Weights of a small transformer language model.
Size: width 192, 3 heads of 64 (1 for keys and values), MLP 512 SwiGLU, vocabulary 1024, 4.33M parameters.
Each number is 500 + 50 x the weight over its row's rms, rounded and kept within 0 to 999. Layers, rows and columns count from 0. Numbers have three digits each. The size before them is the row's rms in percent of the matrix's.

# gate: layer 6 MLP gate, 512x192, rms 0.27, rows 420-486, columns 64-127
# up: layer 6 MLP up, 512x192, rms 0.276, rows 420-486, columns 64-127
# down: layer 6 MLP down (transposed), 512x192, rms 0.226, rows 420-485, columns 64-127
gate420 094:399546415608520571386479505515527448392533492487493462460559448477500486459422540513547445512501516535504507483498508546511587474473573498544422451588511418509538485527521492435477530452502464
up420 102:534489473463514537519532541578526567472515521526462538591520572496588611503501469490518571596452453425523471457503376526545458479488567487541428449406578531615504495552531520442435511546503508
down420 100:403459504461487477423532520531473478488535424555455421572528562539533535493475562443526501441530456467498462543447504525491526543591491494568503479566567511485566442523538456621565481590441478
gate421 097:459606530426424552508445486444465514554510591420454520511550518487503549577466384459542538515507501505448552507484460427451432576555560444460549572462539527543629441569572465590536584517403491
up421 094:515529599488560521470538420548379452476483393494420512487524488570597581459505562514576532503532495545520516533433553502422518527543525518592512492448452473523454459512522557518434471465512553
down421 095:500484522478488519591521476508533560546513482496475451407466516502450473516450501492517453495436473491511509389486441432550481540547498523462454372519568501512541529560531449560410489501580445
gate422 095:555494520572448486469531428495458454555482433476516525562436430544558570481534471551499424475492573425480495485534556570506439505450486503561536510550489427509509540544525487492469565460545463
up422 094:484501507539527541479497499482488431599459464570543477555512565518536483472606479528483542487518480482519431469476477424425511559527522471567456449503485440483511479557485387525559506542491528
down422 100:574418484484491476561513440600428525511418538463554433578581583596473477547442546504550467526541433471487493542504408456489483442514491604542580509406541500514415550555516502577511526437505464
gate423 098:531550493448451499434481492514510497606414550408563491611523501590501509443464490509490501453562457509483510410475488464454540520545461479425443478368472600408365423447542478519536543549463605
up423 098:589445466467485491615331448505457493456356506499448533541428468467467578600533471469433540434462550499517448553482585509443453480508513490532465403537502512551464500569512457574496417523494503
down423 098:473586555421494536536520496532477492517480475600557539519613525539569538596539496394520505592516537489491551548488481445481523495529533511575537449597535474461432459440561425444554447585495506
gate424 104:534543513448548439502444499484563520552527491423524515516518473386521562482529428473494438454515542466472470444465563558461483441495551460531542449508581534564488574521464497518501500514464517
up424 102:530461463486550487531446536516508508432467529527501620550485558460527555507447516510531554418478561526470425473483544507472451436491512595419453429459525448467570496460564521443513496526529620
down424 104:570450545479514406453467417476433463544468478507465497383476458582534476498483429583415507412555444360478558429410498505481568489485456493412512467523476459454473408453519479551501499534526465
gate425 103:473550537594441545467576567483527556487506459446472451461441581538447572541435469477562407510554559556604526578518478543537373424506443533445462421480500468608452423512480575578502436488474508
up425 104:491501572581529518490467491507589487522494410538524543510479475494518435546530582542451504531445457460482438500472622470464486535523519412574433527546498346467587551496518483478502459477537467
down425 104:567512458485583486484574542451519543457518501508530530530492534603475360499455442496396413552475503520510606441637516415549533504546576506552463537522608535504593484467536524474540562529522497
gate426 100:518477543553478480521487476508500490580525502506477497495451434459490490524527566488524530465507549435520509516571528512443604524535420530492503395449550435552450495453512571374491551400521490
up426 101:439512443464443430464566500425509486508538483422555452518524588521560568541511459540625588440610505494459508495547415485438453452521548422453469462459469464506476458501506491574499504509452571
down426 103:402423515511487492428581534579503492489519523469556460559496562544465416518486513498520526455484537458537466524489519592444446459449544582533467466525504494541509483539489501528531548498480428
gate427 107:432494527530564491445481553467478553532561564454582538419488523471572544451482455575431499449489566513542572500469465458452484566509543458473485521478502505569573475411423529597421519495555606
up427 109:457464482523549522495491377455541415521449518530455526347505405491560547501494393457416478539508538457532522466518521443462409508568535383475514458513515461495412536495528432569390533558485564
down427 094:519428455487524459450480479459491496518528357506478590546464442453510483669477454395530457438490533617481588434614482480473470403522450456534556456465517403494519420506499510470468514426498515
gate428 103:422488608491538391500453520507441554516504483440442515495550485567552606405436466525440565518538455457544504441437382482495513453403436468498499472432491433482468490555483499401592548513423455
up428 100:433387523467530471439463520457514462525520504582414480510533601478510609476535550459539534412550520444482464459437490449513543471424423550470534420450574469532461476425467406517578512540429465
down428 101:534504492583486467472432487490474518525409498522436569456500478480462470480533469505453465461559633436489505593495502508537443501446569439434501491439519434401466555503564485489461463444468469
gate429 099:398432561518595545518368585488521495518467395454435548482409493527543528449411459522553541539504558522572443441542510388525481520451510477368536543504466529543470505457563506531527487551542529
up429 103:594421564446538500504548467540555447512514646464494514548455643482574496542546434518505485405540555515462526555545504480534560444512514527534525383526488506515523567429432478595486453569511563
down429 105:545495500558573493559480489511442502521566478557551566483572521520478544485484495581488481460472555561538464471444390492510425518489566455458568518533451477502548413499558462496492516459462441
gate430 100:456505565458471457520531467503472438468408497495409379490513625557491542519543511459544470473476497461465457538477506530521430526543632526618492439513508450406521604631481545434532538475428546
up430 099:482439470563480503608513567469575488484486576562612553563600561355529523474533478410535512382503512458526458477629490502489550435489531438492473509475464563465560466517585456543489560496457534
down430 101:636469461470521491578435472491501464567508553450388529481489518407507464593490447531498487585586562482432516503409558465442486539477492437528465461568494526477444524489501562525484466523408492
gate431 095:539567517461473406539444516451528500442516493451403417473391453540529352517496470559516539538398507474460502445544434545561492481560495490487487427530468512499479529494479515574542495546427496
up431 097:597511578511495468499396539578388439508398528478538548457501415603568414556529415540369545469540479515547558522473539550435499480512484383527494502564458520508469516530564509563480559503548512
down431 101:397573503421491464503501439481453473505451507576519608525516459466504457404470533507500500585475447434474526531472454580511574494495507474491438542512438469528492444471553512411504553415533540
gate432 100:521535532501526451459570523556539382526441477482525464461549549535503500493525622503568504466571501527538528452392538487562527501472425408397453436514476514504528514523584564479504501508527513
up432 102:548603512519513530531473426503441545602501484509541500451527543517513511473487376500575487484530562549524451480484486430477573447514557428446432443573536522607545550372566460568525525428531527
down432 090:528504350494534437596495473551575395444558481569536557546551502447535449490487502467466466499439558528546423506481566612550507463540481553505486593469494437523485505532491483492461563604567574
gate433 103:562465493506444589589549484519513451535516493470538475530438537549462500429495526565606506435551520419424427526524494469484567469489461578418463496449540549501523459528543465506517583606391616
up433 096:561548379567494520418510479571461502599453455482576490514538546420547450510525557529506483370565530556579472615448458480406426542500395524511539588530552485578458410499458528539453521543515574
down433 096:578501475467572456508558555491461495495490497520466514492470611600489431386527371449524538436527428495514519515528474476486573514531530481499560433509496504436582575494490463482546459626574556
gate434 101:450472555441447440512493560498539411550519497507511430574491446379493484503474462564513461579499454576511476504499602621528522547490495466514519599451517525616482502521500471544491553528435521
up434 094:453604506473471550446520457435465576551438357512557496510504495482499532469515530451482474488542508539515459510484558543440524521471409435438485421533430553429483434478520508486489424437511562
down434 100:546588412440608569528476533400411447417500492524421526555564461570425531460545626506436385534511472489581521523534513405444524484517515453433549458537639549544440563459474561499571531596519439
gate435 093:531576424486511505548472537432522408591431534529419492498532489529527448513528498444564569509553511443480544494451457482392574548489588543538413537459533459581465490521470601539440555531614507
up435 098:398514525528513497434486504545530487576487498503467522643468476519452509506409452488482513500606504516476446410545555541494540455422561488493446488455416485491471521484502507542531573516549512
down435 099:460483486401519582521467453517542515493530446412574552402484506533557501441434486467534430510481503524460560454495427506521539472560402504538489424558485557586576546496508532486497494426498549
gate436 104:521566469450552590557503474496425401513557474540515453528568593632499514510488559532547553421455519470515528419473432430536499508430582501456559459471450501468499484511565506500421487475483458
up436 106:519529584538507479576461500545470519498556513502427492505444553449525555535513475488514440559526559496532508471466485482542394554592509517458423474556507515564454499532427518467552519471486523
down436 101:457470557513494494478443518521497463557443535454480493479491590487458473505520548452459575454522547557452640496461455519448455517587535464481468471475466530569567571426580478551541486435532543
gate437 102:458557463475568496515410530454537469486475438506542461464507535496536407531464534493468508453597536558450540514477412517474371571516527628459484436503505553490490484479470580411430555499539475
up437 100:528374465592525473535486494522473485468492533589512470416470439523534506464559498623542501451448453550440522524616498496500507480486553503455509654502464476544477515408418491434520413515439495
down437 099:490445525511448482553473500508498531468528532526551507478482448448462429492553479508564499464497557535514495566450498539509478458480349537445553570516526501442523481407425485416448517520567440
gate438 097:374468493566513556421416504465535462469512493510515539511472565429477561478513510556513511483478570514545442524586522506577481562411484512570589478466460427543600611445450536482436485517505501
up438 098:535498522545478570556521529479529483388403462450537443510553404429518417433510482573505550545512556480490557537532471519477509487530366509437357465610496512429500450623453471530518488478460465
down438 098:521466416428444527447515530459534515467459501560561560512521451493505454553565538474514488601466557440520482559482554518501523513577409486498607522506599561490455477476616460454518554561501525
gate439 097:459575458466480489423493453533535498510522490445568475467467538455507515487529457501503481485510511532474422481518496442425451518505455472437461485533453547476514511521537542507606504534635465
up439 102:466498444492489552428507486620482484444448479508550464519520448436549539460502450544484497433465540437539564397571386420375502509542523597453504571474508482550497467440463510502447557456543490
down439 102:612479409436460540549578493502587427435486491480585527592533524516519529500450601513447535572497467528540523522513365547513491448547580551459370446504535443503519537445519500535609520569504429
gate440 101:597430498555477406505421462434508449444477618444509571484604487496450450495484542492518463472471481545495564499488481487557460598417549398444472539448557511483433527472583492599412508451535477
up440 099:588428510548525513508507565415488558484536533556594442487529480359461491498473486478461492451472421510535511505445387506450455489466544458475424491556515418550525510612555479570461572529542520
down440 103:519517430525494518523459508584564515496518441483478563557575520601495635438504508520479489497542468536478527485593562613436486486547476489441551497536485510470452498435572459466520550467551468
gate441 091:421445509553363426545436449426539495547488516465619442566632489527586429507441520575467567523518451426628598489413504467492560463513611456551432467476510448506422517504521529467527452431550442
up441 093:588426507435459568453457541548501458482558497511514490486634586554529594538503570513475445419471442519528439553501473337414440553554492498505483430530493504426476469546428531425486473524508557
down441 097:556508513431484540511400505531487543449562449481455600535512529507492496454445493458484581566535512410539521419545549493477597542430562477465467545440531551456507510512459491438383528504547455
gate442 103:515537463463497465469478502513529467469493458451500545458419501488481580463469468483461535595563542444465553439437435511509551625539389456547492460460484438490510554515496454622548394509446520
up442 102:506629454463478501480519428574386465535535542429565550489529450460450473467454499475397614477450484456532435460443506518412550419470482564495450536491504492518530451410480528525530508428428512
down442 108:413492450527471487442487510541463471521561626480496514430550499524458482486627571469593430489520505501561453469568482469483395469528543502473504574547476480484579557573429560508599473476521483
gate443 092:463520476533493567453506533491493607436549470403548474497584458414579509458536399472433542481445438427522474540474406535520469470539480437512520429491487547531496461528543457480562490422481526
up443 091:470558510507514457498518484574456407548471443549509577548491557564482543475451477559475501458533517452557536458458406545483485510546554496491524499517491534470474505408534496625459495580500471
down443 102:577490456559517566544548483515450482393430478566468497522468557465454447508481474500491421553480507397553567488450514499459395560465544577540637479472499508477584484465506594569481564476534498
gate444 103:393519505535492493445419454497514508535483493560524407493449526596534515574510444518519407452503523548553548478553545491577618579446474510434458528514480473406544451461558520560549571566446493
up444 101:440542519527428470562460551511546648509531502514425465474488538573532493604486505577582586540409527476605493487465523497561460497523462481516524473532544514529444458475476367506496456496505499
down444 097:506557551521456460482502435481459438475441528462533430509532456585509500472557472480543501616556517531526430459561575580539442497455537569415450482467480572497552462553515578566451516544558427
gate445 105:482574470484489461450466512529480514501471520514595525428472526450463411543559581540463521350404496522581543499479469511514488456554444575695491517516513402521527509482480492477494512486468505
up445 101:534589530511467440443650498523487451522496518572358490527576553544546501472522477442496504544521485440463463442451416596473496479471512581464564523439517497468464498417514602514497498615577493
down445 100:593560483494487509585475526407491541453486521523550497547494455466512515584540580488466567580468459489522476493489542394544528514458485478481353499473576424619546474470447428500572521461448484
gate446 095:472547587459499513495449450475492502415593478452565519554579491496490481445479466419537518565573516478515558451434503537494433527532415545570515453473504475502515554525536552508467532531461442
up446 098:430529529510476435439540576551495432514340529483525481489471501603496522480571437541531519534486460533477496490479533560466486445531523455373532567516483639470471491450495563531524539540436514
down446 104:583531510577528521464496488495541400490461523582414501476533487572469497527404439482507548567480527532493544515484506476551508553591548441549538522460507540597505469519433516422429503436413551
gate447 106:561575396505574541455494447499480533445559487483515568402509508502480498464512493443440531477522499526469501483430519426467516487463472434529464473505518437473501400546495511492495526542525568
up447 107:466484456538550508524499512445438504547412441524437432487575524566488464563486503506496503479511460557568446534539510459522483489400606532443595431478534464476474569572524517512528452554509521
down447 095:557526508467444486491538594548541569529555470407510447658509507494475517472627469561538402522471459507538527519591411524495504507547542524463424487481509486567449446562397510528523547567556499
gate448 100:571520574438441486499473493502447425512507394495429413476459523557445501582505510502500433486575491525484423574531391546509508499551427436530576470462526493441548566472571497502494460514506517
up448 095:429508571518543405500441583495581425486484435542405496569480495510499508484472557537409516551462490484533503400551536524562500470492485485494501481466519546476460458509493438479538492523518571
down448 100:526466546466535477449549477567436573415521530445488499456466542486507560468490515585536525572519466570444546584492511557542499528507417475455433541560485567549476425507508577414436455435437487
gate449 110:539500430481496393430489530530449519461581473490452458544506443495460462491476498524531501531486515385583576448478448396549467449639518482534468371490640479555503507496499473448494525435508518
up449 120:468569554543441465441484469527504523470550394431483467615476498474445563468473518457503524411534495383518509458458506458534455493529434472415628426475563359538596542517487461474525424519473498
down449 101:428458563492448537578536525431527488468486462460535471527485490455379529503476541600516570522491453473516445544535536454496512506484514438442379544528492560498581556546444506531569522462474517
gate450 101:529560475444509534465478491526598484570515593537407505489396533443504519553562466565593492479488462536532491528535498499583517391485493516475444498534486388488518530540441540540433592540455552
up450 100:502538458507523498407493425588541521489559524428445462484493492440586504471487479499564480583475510448447587449555457505449463445523545557511543548497496526457504528457422557423590588444532507
down450 098:547518657459458502467474493470421546423469549379442539532511525446524442480483475516377517485511568563496404502502457462495544599527605505440475470510472488509447445517619525473511462520465500
gate451 094:467463494465412534480499453547402450555490469473542465527532571486453455491437468446419504473546510471464558497531605349486548490508489520526474513603420511573535464496535502479530465449470540
up451 094:497461519600472583583533479471591463498529461511561546579605466492440465451551510493552447503503533544539598575497577463476533473589533505483546495525419526558535397582497564599496524518517601
down451 093:505581594528513480518546482593485629560533558478562451469438434461459560468491458525620456484517538469518437546567460507495491486475546536474504444561464571512572500574537499491407566461553440
gate452 099:540526453507445518447452510543516514474451399436472412541486389440485358499536460485453526489452500468482464548535457509525466523478478568490552517575518464446478524480491555459505440520524517
up452 103:502571479535581556484507530416506484408522515539566521509509512470535410447524479541508530551528568574442513506516496513569489568477494519441445451584533556475512450467428510526487520402422438
down452 101:475465527527538534544497536534478486486534516480583517535535488387537469591446401540433501496430429487557495449494426527561475509483461497497511506533515531513523528545456491475463453487403404
gate453 099:489417496416574456516402482475468404443510531550466509408452461563561517493621454527458534452555455410455503438488382448470504533418490460501586496505514455496558527558577475497486448468504566
up453 099:551512521486422559449497481549506486493450495541538461584532333526477490481545435485510461454612495556532426547551394578489507529562448611504509525526445519446563555456548440472512559499478494
down453 100:497541554498485487498440426527523516537568309492450482496584502488518574505548502476499532473441597475520553568512565408456491436527473439518508416545494534496501479470552432456481573496423447
gate454 100:455618482522437490517609509441480487568523501544544549489488502429551520528497532507503495479414578516466541475527491491539501518551489539582498472439590465504505500485507475529411483587413504
up454 103:470477473490524521361497507480503473450570460498549400388555549491416447438517453519582520508503506491461420506468515573496403437413546518482483466460535532470517499463493417530553523505634460
down454 100:473509464487512506568525512584505443487420397555535528585478433501560478422537460511533436552423544411507569431501513482610521495440549579479492436509549463507481557497511446476499461517527569
gate455 101:501373430487559498438488565504509481614557473502498548534442474457549531465523567533448432477486530444392556493510445516513399617522435611473477547447482610464473579554526471564513559565514546
up455 106:469353494546516522466541533597516402525505582578515499473454505335503470481453536488445485549421567506431566521540559528449418524448506512489525604505520598528483494509528455554503522519471542
down455 096:632375455486530490489477566508472428572562512419565496479505450443503449386412497564514533562392585463439505568520525514526408517443441534459512543494512585501493550565497514484517579563540460
gate456 100:448498567523463493543463492543545535438487501621497448467490466507528368526396529509494486482475531483439559491598491554548496531464509497475437495468509517463467457567525540498403604504479439
up456 101:538505426565495540501481631544455506541452568543609438555476527461477462566475471529486469472592456476458521560528480470476463525569529527503521526621456435485484528502491444478496495426429553
down456 104:528525478501520552501457550447517443436449612528493490492500550534579479474468524568559507530510505529432597534649544427576569529572426493430517556416560453488422439539478524509511539513565593
gate457 092:542447451479483506548532534548439459467523419543492487549461515555477468422661507462490425491445493555444413451496475500527566589602501506558557429461441477588467560562520538508434608534468534
up457 095:493542575514481533486430506556494596482452502595405481536531451414466518517521587517440600551480465451468510529568527493492582429519523418572508560503608454442523518460520502493470471537462471
down457 097:512464460444440547509497488471540470529480531488514517472526467491525513456643582501586491602549520480518495491492486614429507516488497436444516474541499493349372465470578593462542437482524570
gate458 097:451505551484460464509590488462471508550433514452456403470469535449550529481456521503473475433519492467539422477553481460519583549471454559494551569563527454463576530526521527399546569532544441
up458 098:474544501491576506561392478421413513389539489517519513482470555522460501444535502587565415542452482517479447560486546514536464477423506514407496519410482402510529517531513575497451489495437543
down458 095:560522498544407522419504525545554505539475580495610535429417476415432533498464499484663517561508488564527498478603554478451483437515521564481591504455506484417491495495492469464511494464505413
gate459 088:452408567566557477488512544499506512493594523451445472535519567529619444553486500524532456493553516544540534411491601503518498452526476627585486544444533500533488513499579460587536543497584492
up459 092:492487488492590520523561517569555491481588508503541504449620527535535531600604514556483401457507579535530514628490399464438548541501520512645538538498514469528467480550599498544592523429459518
down459 093:418519452573547506525519463519550515503404534502464527513529522494507505548533555586448436496473469482558473618559591491468553444440502536498521583521555458517442437533482534532421500490551471
gate460 108:592471409561577512482464450481504541445474582514549512519542480524567456571447476478496513403473520473447439522551397467515531448516475535424444370440494558543395506400465508589438500467499523
up460 103:578488474569422522441576481479533416512526518468582559526553543388554443534584508428478576507446430519550509440519546441472530505570584504497434491469561541439444497448494489476595564504526454
down460 103:466551499539578498497498458504529536545528526518525500531496485481470565500541486522516411624492528569507445425460486469421568476558575500477621548600500497516498562524510469470495465392493508
gate461 100:598562578482492503500420607517598561588564510428493436510528495492533514500572459471489532544523484461496536558515558554452524453471508510432521505500502484540476486545421513471441484498546486
up461 096:469505530636502420451496561480469565472456530423511456529553480469487543466536572514534416518474557463589484442469446415479526448533534499506550497538590386503532498529531563509491504490455474
down461 093:521532530504500456504544376418511411502496561600565598511510555470460469502569492541461386566506525450539458464439480485447534576448420491507478430403478494502473469582534497495507494376470526
gate462 101:433568518421443432534474583501548583522477488511527464465497452507391506591466544515453448427472446515524442487542612587447470442497413500551545470533451485504480477475461481475424563426579433
up462 096:474449588496600510469606365568488509495429439522477446520517511481472414442458537518511519563520583525395562419457484436584449530480532560475526502532504539467497495480559467473552477418520502
down462 094:481509468501465492553495555543452510529508566426527526501505429543495488471656470406514544425531551494509517484601506488419454523580487513486499517507560463532400506517492476495548442559491447
gate463 108:417494546527527581460516555461502537423505499489506526587483572567518538543482551528479523447529506465470564520509532474423515491461526554486495508484512517448507477553483600477497504573478501
up463 094:513514500500438603475496462560415513539587527389533537537436514465566518467467448457373549519479613493509454412570491420504456558473484531509460630503637505473516469472457482515533470542563483
down463 095:537566424479515464533497633490487504471477638416486489537553544579484540550498583536522507505462508543495558543521504575427520478484528476532527486569475475512499480512442589564483469528534488
gate464 097:539578467452487535534522495510524463552518438572531499551463482626567542500497486554529501452547536496519592545523484526509438555555454541606615423477568551481497614537471564564442489432581615
up464 101:456395474470604486515579511485440474464531543429530482552539500534459479580644547467452540559537509471457557505492464540529485562485510559534491545506526508435580575569433564494444480496564529
down464 108:424515507576472505510459480597568483474615514560415386528488430528488501502497511500614457435554478556482517533490616500478441565521588437521588415468543458457437505517510516497514535522554486
gate465 094:513427470455515462516480481545593493561461545487602506462497404486493486458510483506461497494449543424504529564551536475502493543543583491467496468412560469516471515489436395585359619513498590
up465 101:578529454508386395455540529547442539473516509526557379473493417556523477589528542463438479532467468509461470412578466496567568531407475479568505501537546496495518501488398522490482480576557530
down465 103:477527531587556506533473437538647481539541473470541595466547532471543437461492565474496475510603463444517457471467502539477387538466443445495538554559580456451538484541448536453544563465495496
gate466 099:534528598538463359495494522516556500492447571438464544444536491542556550536402463533474576493463502516575384567474574447474503600514497575540492470511484556443533491482455484458483556529470545
up466 097:446470366552491482501498498494498387555497554497521458451474420509434541492473456497502432534468485492539416490439575436477544468539503490443421608458531457528496425584540531564480483519431536
down466 097:632559514550401519549622550459583479393509495405530482531491482596484522427512532544533474456486458501534501538542481480519493498560420527515406545476530486499450453573538538637460440502461523
gate467 093:447545557533520511631396409534481443425432462473517425500584467436426502508557447479573551499484409432471413492438429522512489452474538491522523473525586441495499498551501448485461595509468500
up467 093:516524511419565483499477541457457405478511491561564533423539512512511493581482433419424500511490428456502514520533415487504464562498436515530502510420464528481526507501528435496521488573459466
down467 099:451464494462490445508522484428393460569548426580562522528632474476526584515547439502517531459427482509490480503564568506543460512461515435469531459550487440558504617557436408509425559492518509
gate468 111:500575441557524423493459490541648487570525404561524588459414551578516532500539506446553497545480521439554424542510493468474556432565475493521541505500632496494461337568525554442483510481422539
up468 106:481531459449431573461504409589509505526466545552471523519511486500485501465540563545446552567465557502544433601411458540526557531406426496441449481595524433541535548544516521577537520515480464
down468 099:473419548558457406397471473511540555515477607468535460469558450568470570538532554563542436471433448460501483497454490557608489522507535444595515508583517510543525496585548508454433474475516566
gate469 094:542466575403583463534467468477531549543530456432584444369544482473517511484521457582384487489525528495542487466583504554589425481540554552537512475487538526503567472475517513462444344489535461
up469 096:482537427568407593533540530456524456456449477562488473453521566469505583384495482583465475460514541549518491576508487615464507452503424461381419532466441562482405556487423432524454512485429530
down469 097:490489487408451482486489533534518416494479582605470500515454518432486586484549612466465537491582517448548511529547414501537435496521506499565482438576593529508543557478428528475486449409570539
gate470 095:496552559479419507502414537483487515445514575497474468458507396529587465485440525629471526519565465567464372409482504473420503510434540495545515489496492560448542498470523504486487467451462475
up470 100:497560590466520517467478403514520449564441581550519554521529501503511456439472586529449549432458495537566523517449495457475465541488484436530417480542463534442516501457471485543496468455497575
down470 101:443439523556488555452566502611543468425524454434448466499513496550434338454550460525511518607576437453420503476524552530489560547509497551510511554499488438619488393544563481536571472453552569
gate471 111:569465448459547615584509562587525600477449558571441519488485479448497458510514454491470501463429469537572514553446506394570479529504454546517433377516418583560575513551535525540474463486493466
up471 112:498577604541523635515428468568468503566408403533490497568487508457549596521443474614524479545533551472483468508546488590508511462465551442479468502467485527533571481432461541483542479550415511
down471 094:510533550543486500510564467532575568545455501548579504426424446503490491470488437534499502461468391527398490489478555600459513404623467545439502506503449460443534480513414479429487451566521560
gate472 102:522478536488532488470463465418502500510463611505618462541416450495514558509521492477484556464482594532469574566441484483502432527471574520484510518472585483440459510523588397566460425498486408
up472 102:528432450454517418532502503517479473619485443428502524385497472548539427558501511524498520471481447530523478556532511547393478441581446489542528472430405496542458417506550524470631494518522566
down472 100:416434550428533455495516532497455561486533528500564464638570533524514424568472460559473532467492488566533443513481519517539509467529559548414428438453470571435486432518526571476385496527532439
gate473 097:496519556453513504362513438376529422576539457535572477463531499464524455537511437538468574455515516585502473522421550543517514429600490543478442432506531529499440510496438466420564535478530466
up473 104:539493517570484484541482582537448505425476592522517542615567387511518520486517548437631545485516464451512534499469461519499439512454473512509505532485509480460403531416452403507475534489405469
down473 102:494435440492555663488557503391537567450583583495469537519479480457475535464514612486517462378452494524500549512519425416468559611568518518503531573474538488560505430593449480470519528472392571
gate474 097:505547510436528513473590615559551489498455561533497514441521407506496559516483515530511515510470526469551488516497469552488439517426438502394407563477534580441512586525476491590460574523510504
up474 101:597550448455463530490548507492469510470580366530527555458533522468609492495422538513473501528484482512468557467426476520511586446516441465457496470473453539464453585463519464516522434466446557
down474 103:447568555489561529450469564413566522557440438461582527519509515446568491471477455481461509537508474545590475479594524463416533476625526515512538550461469479471481504516450525518569476493566478
gate475 099:420531495496429651544605482549491574509535478427483463407469489519532552511505605528523601471477434470527502498526534422507542457596474479596530461574525473552520423467443550522510445549538449
up475 096:474534462567509489534521541437481467504546401613479503504500410499534469478553528539588504365600553546494479466506563555488426470649591440461551444476509593513531489522516526538504514472438460
down475 096:527440521533534495468610479580462525475537482465564494641467546431498527532498498497453532536459460539452521553417443462449510442505474596414399503474454491502519538544506503501504445453495500
gate476 102:473486568471558575452485556592534505535513498489489468583513520496524495504444515482427379405507549478519491494553480418369571482470493519495472506515541415496486465455509475549403555448477553
up476 096:511529518553516459444542551577516418530513534615535559472521507523483579532470536557454490462363540511463539530536432574565511503416454454603584502538520558547485489616464494473380516580601578
down476 098:557545561488528429567499452472533562574554548495577487464407466500498611499498418464504518454507583400508483547532463463408486498529462523445480414566491516488485496583483489478517444477453514
gate477 103:452407533458488483510591600525416387497550520438517443491407535542475563561520492445504583559574440529467482493471557560566465531481390521510512504510496526490523437549553505501512473531606556
up477 106:572518405500535526525449506478532563556501474522496461445426568554548493494430541479551483528470554571521463389454463599590436470490490528489488590494522489712463474551441427510558510497516516
down477 101:546531466456489490511403492472429468452483426547519547566519521569518570561419583514493512576481508512545529452470503510477553443539524557493429602489428480442478507490546567485645510447435457
gate478 098:509540512486493425488469487504517517467511480555489440462458424526500495558562451518465482407549536560554418500402548527462480506448506535606435448536542504422506454493468542473489517549448456
up478 100:489437418510445512398453430498459562480537505520531516538518407505485463499438476484465550470607527494491500513538463564460512465445530530546485563533516530536634474405468506540533475538420525
down478 104:480542566471454501526453507520441479552461424466479512583488554622513371463480480524512481530492445472456482484566500500452514478506475428472468608457558577498548486455523479526449536428493537
gate479 124:535497426474533526511571502506554598524464491491556490468474452563501578569561438517555530518515370543520468492415503557537414469520444485564537465532530528514484502425399489556514494478563456
up479 110:543402355487490609586513547545499505515537444448558488545442515520601524559462488553577511598449454563452506473531470536516487465533495499566553428526493482542508424486432486499444604455505532
down479 085:471499497534531473483484361424520519527511501565461514523576421477440524518493437557466595409512539544579508465456502514387471512464453452436419576506414415435529473514500470506490507404467526
gate480 098:511465525491479498459470491520453489469474503485447459423468565413581513465462541461394450456643522459566507469447444553574444460516373498541424420488444558567483468483489544549434550550535439
up480 100:534504416594566524489559491561435558461418555509530486609478525442549471482582501462538448565388466439548491519467579498539498509478447536477549523612514534500476454504536578470523489490471545
down480 104:415511511570385486563527533427489459557506476477487555568426491499525566538560497546495546364540495456492555449522582493475510494516511517499408435368480498573489513472450527587455546458477551
gate481 099:531499499475477543436490453472533510463520535472529559511442502513433512467422465521418523473480477491550495564440444504441532513513559514422528435476415465436470581562512555493485543502478569
up481 098:533496452448544495445486451501498415490445504498569516545490511457539518503359463522464468528460501437554584484603555552500470464540472501469384415510453518472540475510607594643575615452471594
down481 104:544530525561479506517551503588505521500500548492519521430464528557455559533561568465454429401476618478468487523476542414484468515483507626398496599597616541530496508514524515484526494530506477
gate482 095:463507499473519464519505490504578575480407539438520494500550586601434561544508504512439539462525521557603539509546498372511529507431517549453557514473525501578498476445436573448468603601441490
up482 099:476528517517597567521446442476543473530534474433531458537564510546540506377515553506442569465472526478442575544415511528479527509371479503568528438487471460488526516630534448525483533496500586
down482 103:512487548458444449483480503515521562515565546508501480535508552470497487602489594467451441566533447552505457526508419533514577481546503444524469478427492453538533451566560481529565552503438534
gate483 093:425472581497583499498458516534547575541472471426578370430484429426472473457416557521390478515431517443446446377468548367560557489421499540457554395585523493561456492582537568619432550488515440
up483 094:548402456469449576459451465428399504449395454531438515568563481512555535561460485453550561503652495517492559427531506483374503486471531454503505502468509391457432487473540406432390555473572528
down483 101:451570579583559472500459491566506345449412514487476478551505499444515420443485545508492485521575472537489443520561471457406444505484435509541451482513480531521482501458367543540541504409490505
gate484 101:556481435593551517451448449478464525390527544418450563494471507514420439525402447529502583509501490507390555492453512608506463597544471506472460499505456532515496542536478432478493549484621483
up484 095:549426408578489508608516464550543483490550550557563556487518535576459462507545518490564449461653529466627545537466507538450472487474503485393474465507496525495500445543423529458515528435568500
down484 095:396582502509440457435517490484430458406455496444470430457577480491554522565471409567500478483438520519476442408588498480507480460507509508516491487511385473492459611404492518565487588505488479
gate485 099:437441509455613482616481513475646487491613469535504515528514458559462530382466446519466491474486546571507537482443505495504424455480449453525527583525473510506401418458515482475520486474514513
up485 106:576532485500473450498483475619552594548537438516488471521498445598497457532530467510488471517434457430433466452346475484449553582515477456468447536435532531472510407354423485578492477488606514
down485 106:490563500526539494517492436478521466467506521493419505436488481547554526507487542497461495444436520623570442389470462468588459604529553519577472525441481517512535491457460444459532502539449501
gate486 098:519469600470433510518481529560527504591512535492494511472603516469614513598459524493411537537461528509532449472464539526446599534502535495535526450409448516507478514502455524521617512547479524
up486 101:429492509497513512488556433514563544523595480548458590469488468562503523561487503495443544558487475466537498487504527541466510496559462494503459475483530411463565530527435509459475523565529405